Each number is 500 + 50 x the weight over its row's rms, rounded and kept within 0 to 999. Layers, rows and columns count from 0. Numbers have three digits each. The size before them is the row's rms in percent of the matrix's.

# layer 10 MLP up, 384x96, rms 0.0952, rows 294-383, columns 0-95
099:473499495570514502479496518466465505478475425496585563410496407570468500554501577495460506508542561482548512485565469461568445494540527461560586525446540472431449534391540438541572416560469439563542452454449478527438512479418545409538506502487529537511480518404602599581456549473426488465
094:464542570481532438469487526465557477490484471560518525521453557511512529527581452481425462559489389584485490525402568477565470561465543504471471499502481582636594535462461469551489451501422518500472572531455457564504391459482539412569492455538533528449595470477578534442477601542529467473
097:428501408483568428495583417503503531537498436402498478583509481551495431576474450425582487546507506423522514510518481483540472588511525585543506451534568456423475536468528516480476520499526496544532463422525472617497533547397472486450488436451483614514493562448506449505486607393514486458
091:440482511502479495616467467512543502635567559577554485497528458467503529527604493436500465503522440513563459538541431567427442554488416526526475492523453497505466588485492575425450558414464496457559586479489453452496512453552567536440427466493569639527466519523492558448480571464462504476
094:447512470425486491465563541457480576595538577423474554519480585523492455385482509546543554484549468544572529536544566479531493457481504512395494409535510500548571462539450455433465461480511445603532531531527448543475494586443448512456438437461521564478445548414622445461476538483551540471
116:560469480488428551524480517479509608607526363506479499437602432526567488527556489435550461492608491532562526514462523533543451527459460520500468560522462518556493462505538459430527420399470516505445587522442543496488472526486503573494419564475524571424468556475527448467376569481510470528
100:508576524612512498477573491529473405519555574499501431451477489429484576631520555520480458542475439546461415476468563400470508414417544499442463520533494509495546545440501431459466409538477585596490488484385527454587516469519449472466491449535429493518474479489558489590503545494510507474
110:429589494556537540498579562562521503510526430548486556394493479424575550528532517552507461463495462460586409523475411434570492491520450489462443449350585560468541539388515582441503507469470480494485512489446450497438501568575451491452527527537440509484457526491537574506471462494417506534
113:489536513567519554538464560441556481492570518471468457492503404510529517538543539500539421513634527447488567348463523466421503438587435502421538555509611510495459458459541437532509380533523521482438500526495552496471523509548429562504499494551477510486439549478566508548426541381533490511
100:466518522503450451590511560471550447512548516535381574538517513447473454498526463509588475521552433551469594483543528391495503610534430570444498500548449519581489571369451528479500494589544557522607490516482490483459459493486494447431487432462456468474481580576470548499465496443498468423
089:502552588589542516410578575552551452462526601483493592542473535537417546466558534485477366508504492569486533572411489526505556526539525618565503591505461460507532524420413539498533444501478457488474504497467474500448492500509476465430443397601478419448482542546502464509494488496500520466
107:583510574495485546534471476399573536469496473447418434504585531524529537528541605501483541526584464586538537481477413374492432530612444503518603513447524513481459436523538560482492506552421481399480501495559455473517512503541557551509483488458484545415543532464511515455409488492428575490
097:534508522461502479464471533450483538487437469564456547543545466399522554475523592480482542504614493486431498509453467486555509495538453453478524493468539592479505546463495584499463510455427394638477565534447463495363391431549550448480517493514578496369508572501496512564507531465467540502
105:541518593495465606511441529493503497572469570561487481527520468482536564568488464495536616492487528507463480456522424541540384389541443548566459508482475430536533490416485435489497494413541507530489535472433503483604490542506530526526341461500528447569532512496500554482435540458433392503
106:499482463535439605533462498480546523528533436536481550511548560564550421519460518480533566445478489433509479452403433502622535497446435507614556472515548501560535586497464513457500525577512584491489504452501586422493427429513417469569439498506530508442455529521617562431457510522439444481
090:518544450518502497491457487494481511549541543606417517539642423537501426526498551501490489439542499442524546468480498518545530390542477511477482428567422450562559476568527458477481471452520528519472613500541542448470524530521606457480462440424477435521562518424500538566433634525494405492
095:462520484480459621495512551498529515538531470408512499515486394478505553520491566506485467479519431518592541594423546518447363526563448556523568522493524403477562583440519535465502484516595503548579497496446573468509405504503456473474465450491492514529389533464516412483501569416477426523
066:421557511527465548431475507466512448508538570595532461522476530610541476450452525550455595532527453481459457458499472508458531546506466495538510516540465453571573457597484456407492414506520540541501517527606488492567480582453592521513414525502574555451468390448539576432459548479596500524
110:483573572460593603456409506467501527542495572547473464526487455508527509538539600509627426442505477523536468560389446542493463524491462421459582527447533481534611536506437581483526487558425518475539501460480464513515516581468447536550471503470511532455506584558537399558482441516466494429
099:472562497399519464422570479490547624490503464570485644407494501526476492474446481418473425512516573410508566594501532463475528419480523538424521462478517547394470575448504540443543442570472477571505490479485517530521492576472448504390519523513471476461457507485556423579488527524470498475
110:579590543501484441498435487423426616507505485475490460493545557445537458462499540524467564429609558518491546485478564566494390528595449536531450539487522418513418477463581573419515422464567516558494571521503551533452549507542416548500502530387492519494471500533480458549418504505501529465
096:502509521513443445612464590477520482536562546528453478481496501432455528539477517525475450500563500410528473530491482381404417536504400608492596467482529537507513600454461431510499407514452431457482540417436556522523525513488520485386448542541451586496587532553504501467505527485446441523
105:446507600435504428452478496453563509492442554561538526446548508456458497598561511445552437619528533508546463537432507483497420546537560567508403486502472545440511493449489490480467488480509472543585478474474472450431451449552600433466476402540505573445480506571500483557495603415513592503
104:465572511473494507476525564477481404560477401473533473586561517541462463465423565488533499460512473419598464549409509424419506585410533575474599419575575509445436512404519517482562432539497489576588486468536505544497571547474463472561486500478479438484481549491549530521476513458484450547
111:339520478572506455502448540545516446531419552593508498544531446455472473506528614481549538450561517516541450472463457481597523506470508514474627530457554481464512533481468579495464483513525428512507512481512390522576446448525497529536450475525581420516585550514485483545508518505398483378
097:479557506538562455492547540493406521506551490563406498509567518527540553540561524617466633583550450513540451490531564393580486505460486426428489477362508450447547440465433600436564527460466493536500497467513532459533537525482505481451449520529521470559486516577476500479478485491391523470
120:492546514409475502509500554422557503564486509398504462569467482480489523530458573595494600452577474443478543486497555514467464408546551500515488510349506483561537477461539489517471458494408516575534530491430403467548492510570494571532455433446565528442534530372503466471430559504517455440
089:479530477476484493462439566416432550549469518544425509519575474530471563449530549570549497479517483466477527484453562484526488493441488569446511533437509567478483622525452528491474612484478437628470564478478463472398398432508540449504439447470534503426492648509538458562522538471482469422
107:460500533621541414483475503429567514510505430600550458474578397562516545612564498487533442523535558424524535487408585507557482519526521497444461501518564551435556565509539495499453497511467442493526574531496489441474405437438523482450479531623449466476559502482546569518456468453435505513
104:503518553534589469466470517501521480662501497432494472524510552441480519601500519391494531560449440520520548471461442523491522524493509562502538516406488432492501449510527505473560443574537417524460666499429533566457547548438568589463447447488503526480506496472492565485399555523445512449
095:483582443464560458554565529542545441638496521536443530423488543433542474571487450493548452519524432513396468541461544348586533483552522516520441541436487438515483512475508454478535487567526506521542534382539537446494508383504485471448507475520431522486472495578490463443497595493424502480
098:509490476537490552518502511461414482513522449453452563405555487515496449475572552421477571471599503486450528535404479434548482468569466467524462513474535556558582535510579541426580489494445481534550580509391493520537520589453603499524456495512563496544511442555600449465421498447459403455
067:509544444482559456528500545517477513481491533497453567460469444539456500579569573460546500482573533440555560541503447385661566429439459484551526454442519500538477494456402510451460615504451418554478499521417519396457491527541470539515459490484564543519521576476446458512496483398511478447
089:513512505387600513465463538520550481520582405462492482566532503449560484575483444502552471426500475575542508494578561495469494518436454602436476497495577486511478535472482486443456513396504556506504532453408530495501478561396579560563485524506443399502482551481545516399491513433506566391
091:538509485435534543490616509420427469471483523492573529487551407580532509544497436488582453495559453473504431541406475529523484479490492477512464523513605557456478459548582500423430457406475575534430519570491525375456473485482501499542476470552505520504563509368519396545437490542467517534
091:468499505475526460582573529494522629535520487523501549438498514478556450481464399564496401464586536486510483500504547443446431524453345497445486486447466397521549487470483532515568452579494561511480551519454556562508481453478418536598491517537506609534499496516551520473482519428511497371
083:520490437424496518413481538412421429549560490439487512540485494549441451494493535503497485484541603464521535644510538500490488476562454515472568527428417478474633481486564491440621475489440448532544620539494534572470430562552560553505479531555448540497453496525549490520475542478503474427
100:427589476525491514539389564486513458605486512566468424456529544478432484515563575525559568568553487475434474474485499369503505507488423495430460552464481529538521438528432420496503473447458435517441454453522500443477512521511593513514505514592500483553620532449575475591478471533431498435
107:453539485529550466473522521502494607429491496454466516511545597538471529524582524513561526551501506405563512488551505554535543601483522473499464485488450534464566462597561513519457391491548437524547526418432472516380494516450567586521396527512587595491461521416476462461457526445408506502
108:513538435471471493568466548496501544563528470573495427470462531470515474518416518602542557591575474467495454523568476545554557526575473483516524508588517435455436428480443390490564405466534515451523519377550514566446398430438605476514511531495538519473437561508525467473479559490518522430
096:469502456459501436490447534437516402491463503578569517527467495441513513540497567506584488566505535448582486442481428509503489510565496452559582651445516545448402571547449629531418425440454449471496606505490533537491497547434561485519464557516479550428533486456459483548480527524436494509
096:517500475447522600507550494469633524515488547509493509495558542525444447475514430573546486500610442510451443520464520553490437473581448556512428482417510396513504506449521524481552487520469462494557555491496439484514576520473612494414454530503442523522448529382594518481472615399495495442
099:509597494387581448442364492490419549448466563551535540489536518511512538510451477515500535493460552559458541502528551607486479583494544517472560505493547502472476548613543525427512467455391451566519512464507512450473441538545584485481454454439552577417539516537494462584435525477478469426
095:472559596543533538414575524435416618539591484544513556457466553470481546463389523428496513493537495460552528484513471526520501583578493554631511494421526502515517518477489504476526504523564440520559483471525429484515527603443449485496517367501465523558546548435529461496425572471440465488
096:494517467445520455512479491437603507526518452535559547548520637495572466548430417383592545505524524548493475501521447473521489449530418551547439454522508491468529486562454445551463476402483493474435537547414485535452478468448628541448411498541475601434503551433575479541463504511519498504
096:418592476573451455509610556523461551547525440440473565432490542565478587514600466582438461448478455504515414515517530499556485536487477471464514483525509466510434533482535487490550467398581466539529463496553454470463517405478595559388423506488486606432469515462513461494481521533530409467
102:425545494481498506461543537477474523583495426528531522474470551471498618499482538450483495472520425500432603565553511439518438602579500503486511468475504440495533528476462497408521460603470529515573512490469621561467548435519556436526476471525488438498417527509525538585480597393470382536
102:519514544469527509466569465542560480470567518495550491526536449461541510546538514571543502407558466558497425476486553373503560388472505516519586543448540538452563646462430589490481523493478428490455548484419468496446432481435461524497522397511555459420504491463538426469501594498480541441
097:417584482464514506567620502462467570559469449405511510478502482443567426577362560493562483503474521505502502442360481494522539568578503509570569511542519570392477493454460477492538520547552562522540513419412464517503444544467540439406465448540484485480510449505516473493503433503501492485
103:559510503548556537520569520452553571566581491450522503411576552454510554491497445524539576541492504457545516546618507498567489474517525477491489470468440556575588434583498498439516481461505391481455580387405452457539441475533539537537426429536492450511435517442557456468455490417462465460
094:554534557457504477527436511566550496507501537541456483549626407420523448508585514494531466566545503565457455485438556445583437559531457591409457396543450480466539470475456513462489510468482500537557460451404454411474449459484594458518526466514497491513523531548569532553467585418509576457
106:442502542571591533533511585445533540457552546620578506497569500485541411452547440535526404534596478453423625503441586515491509505418530501560507559457464499485481512567465465483597521409463508489491550516487463451466415498437502473559454516544462479493483528478507534573478510433461503400
095:485484575516541588467407477396465497487561483506499498481591437486527441474429508537502543494526504553532550546416519491548379440491509511472581495499502433540553482405503505501506431471432542527512519530589582520442427523434527514542525515478553545496468500447573402573461665549493464498
092:571531531433520561576457474454526604564513497460425580596562562400530467551503511394514528478509502535487583496458476514565471502507481480504549464566535492502437479418525490538458490517528520523532503466421497508410429539546575443377451481555474509483536501545498635459424561485414477493
102:494509544548451582510480498427471572498513517531507425554550469487540534524541487573469571500541454507477438482545501618571573381476453549490499462524502549544473493525561574459441485459509570498442557470483526393516424452539532414457382466424579467539535468503556416587435559549475516507
087:448503459400571443459394561406522455557535533438524511510533560487601528463457563532528474542500453457500547505520510460491476563511541594624540511511464543521463567508559518449481558495554432543471482398581431522511495422496452429447479458535547490531590555524493477477483610469464420461
100:552516469549463495579563643517506415517504414511504483489498506446498411454523535503500496505524570542437527502370483492572497474484556486555533490487636524543494477511505582575560517516566554544582563477564528429424428552501449474506498452457431465447492471418548551492430446475446450443
099:521581590453540540486503515481565572504577471433532461545568587432466555519449471540503541450520427566405407482410510556566448464493473461405440414516514484400509515479608479496468505509455542478507560557472483438420510529466470480508530456503539551489471541449602458507410573477515556484
107:537513556453581567518459446485569498503516612544453607489532487528466553507495467439527568500522476444456546476499533452454605496527457500554479478478510501521494546481488526504385552430445454512531528480498360516449562557457482557472398511487628497501487527612510463463457561396459564465
087:513562521501520522563455578451570494464522577547391514533554494555554527494596500499499448496479462515491546534406554476546486440484468534483485493491426562475558453475417574522530528503501414493496535428435457506522441405450526495567476353513569487498486419620618511493483452435542473479
103:558488592529503575433500537535504467530591444579407539530451474440484470557524529505498487462608481445581612465467473490515422537549527557534524357482540429519527466474479570487496516518437480491460637520517472464510533469528431445562420501583516477471548521427455467505461553453474433488
095:464496484555584575459452576444474505560397512500564482539537430482534513519505452463475501482526567455535410524439486535535541467460466434505593524439568425416587547485530540473450428426525483495464572489459522463570488492517464590487349536546597439488561509479477574472503450547556474467
084:503507482443504519513473519438473490512499575500466548487461411475451446583491543444588577487564487534509531500418584473493522495518481421470511528408541546440511555484444492552368473483452464536409573518342489486420446511489489404467451462526583555418564528459491529555504504453544438460
116:440560542478537573481535537535584564484449572470465497487504456472570451411467513589533446506604489438482457473515454596474463474520360543607529598414513508514517551511584487463438504404483510547449532424486519528489488463445521498550498477538556593483541477442455417512517584481496531502
078:517522497375539485568458508370478535558473603524491496525510518467524505548503506511538565450585485487438573500479602524462490560470446426478498479491466479507497529560490510495367488432407484552516535462357525462469428464480436473476451538544628461475504559468484497548495504431577503442
105:505540463529498525593410575505515466478494481472451512547554460408635441485445606575446432481495415582505516367499448541565505404485427492569540498510485482504439483512528511443505454531461518556460487468484465570432508517467516507494471521514593378577517459450516484427477489573512482529
167:536555491482460502503525554439488588545425495469438543505532457458490511500558583470511529502626482492445520502475563472564518440454449473531566446434499539480492535514408547513436549503476438656504611442424505449395446450453518530436464472516589509435501576455518482580488506435503493431
095:510561525506508472544587536497552518495484497427512442578507478459525537461530519547485528487569485438494484569499531473483523460450547417580487460457561557460504454493638527552534483412542507501564458376480463506415490522510476522430388516465508488567504554513666431537445573405536489494
085:494484492583558531511525583425505480581521535472511494608527437445588546418498527532481462541484506484501497557440468507466641531495530438400550549467419512499503568476618466398519471455543444457447560522540573521486561509512529466389477558508399451438495508442501524445538461510497500449
120:526562492561487492543546549534519517496534417567531484564596452477486509579549601503453548510490417550538487570450469587591358482530408503441475556410462501543487514536475498483467490479457507522455526443392414428545476473494627501511427534426466549476475491492523474471451522487483438439
092:504449471431508510529535505522413474515536493534542525521466493431551443545418529520585481505486549501595383420425433474513542558588426598550622518479480441471501505498491532408501499500458518472523559483479570485381444512455484585482428564477534545435510509466560459574476573542458471553
085:493517438492557451483538579471456574607490512494502490544576517467495458449551524573467523609483490577498560522484571400485506506560485464499437495442488514533532517431447456484583481554478548602467549438480494467490557437542550394543500475590491536446560477496609555612448512479465446419
110:349534460499569428435489577540532567532572481481455493492442432463592610484433556499509394455478444458468510495468500497513615506557443517507585521466547505580546512470560533417446535553474512543456485495482583538470509524521461482414468554508502464479465603483488492515493523469489377491
108:526548472508625515489491562499530530484455509527568647574472408447575427527464535466531548487509532511446447532490448494474526456446490518521529445440519498419531507602615525441455517526428491497579496550536466564349396447473552464486466448535554508448532534532515563505471491483456488459
114:444535523462647574629575527529499560488488421491497502421511534466529491493522511521495476536500578374538543433475516431589553481580458420548485536447470524478539543494536567531481451426560457570503477519503507520486538391438465556441464519447482439423591473523568498514464465519480534462
087:410494463452440473493602560408545561561565580528457491457517566525533422475520465469535444501521467432495447591461536539534422452468420525364562472547471508471476457602418573442547576498488462529525581450546520476573455510485455566497503514561558559492535557442498464447486479504508510529
094:499511560509502518457530516527485470557577461631467485482550598480621532468437527472542542561536426424469443453475585460432408467514518415475551592532538472507418446371522533440504529511421590518477519510476499476487481470460468453481426478563508573506512506525453512444497608495502548447
116:480471561533470496499487507407443572469523573529525435498566569547498533517413580469476485546517515446518539474377449556612495504560488502442516525379572520522529508518587483496499491481545607528501547510418508498506442494508480403568452420504647502527482493553513457479440491439474512409
107:381561528463530492466542522525539573573607465519519582501638520443530523537492488429500512478514524478591504428540467457572488526570449529511577470414526474487487536460562522515397597453486578572521525472479419482441488518475459526492492420440529519501505574489567483449431478440405548502
115:468493563532452494405567488452537624509572506467578574521603487484556501503496500378499519572536493453522579571515435523484452489524533492643478482495481442519552486449557414430547520523493492477423600450493511459410458520455467443517433489507491539522409567489514542502444579472504463468
108:537480577562506473480413506501547529549577448504526484533443441410521445436502511551487474467636474602404561445524540429484566464484500508474494473553527479497491487432462562450499432406485526499537638537499448537524417443507430467510537510524510410508548576375545510493434488532482512490
098:505471456528501441474446484455500527497534426561445510600508546512558477484471490503544530536589456416464430509447554583553484445537605549485479511534452316533492442457501430526550523489570504507515555463490541554460474494519495435474465503498442500465470558503495424498441570664545488423
098:512659500432513518527547560498524568541543471409535467510422488509497423580545491523465550495533483333449525523490510546461551441573572482419472506488521476422440537481476424537489436485595431559479584541455582502496538504495480581478440524492447543426478529455508494472473550552457487462
088:435577536562517512543584545452474408545483587458448452462589492492529473568518558514550480534461475529432507476406467543526513541480534592530508491543514486441475532465482522484477581537597330542484424403502489438466504450581524438436454442557509467527575489545520565550484536498434490512
089:555558445502428499408461484428488487499497552544545441455595444517605510512534547463518630502496426570511479465417484434550502474525444565485466475518532562411513448483522501532571509484467513481550523484579556522392537565399471425493530482541411576478547524485634480517450531478503513481
120:508592555516514464470506556512530440487472640563394448505515516356496464485482528485566452524503509495444545456491449586405548511598490542490484464485464525508462468498507528491482492462544417509514621520492569450360432565526506575494442512509561451565511493445532445503453430554504471471
097:469490508441496493474528505478514530577475567450431481475452548480561472458444530469521468458605496545487477461458416386451521462561489434516544481381595514551608450522602543463547527536415525470519533562536525519393555547413518555472416501493516474446582509440541505506454530573549476439
101:511549479516466552492490516496553584480530578496495510457551507506492428506591606393502555495576503459467526465450581429496500540508427579476510405499518407486508573389548487412487492467466502544551514451471487554579522591466513490418452383588533425569489570528533509452476438487524518522
090:517530575569440475569506463476519538544563494474487443412592494495443455474507501484473609460490387541479490523504485476500503561447538474417417451499476389525557568478504559463606470618492515505492462450441501488445366492554506428525532487582473520487502550515509563393433549475534527496
116:439531549393559529502554528534600509488481500525513525523631492458517560520606453506435524576513551600510432515541522449527420486406433479501513509437453432430523512498537596468528482485458461474495528516519488452409520514480540486411508566544550528506526537444533579480431529400385534497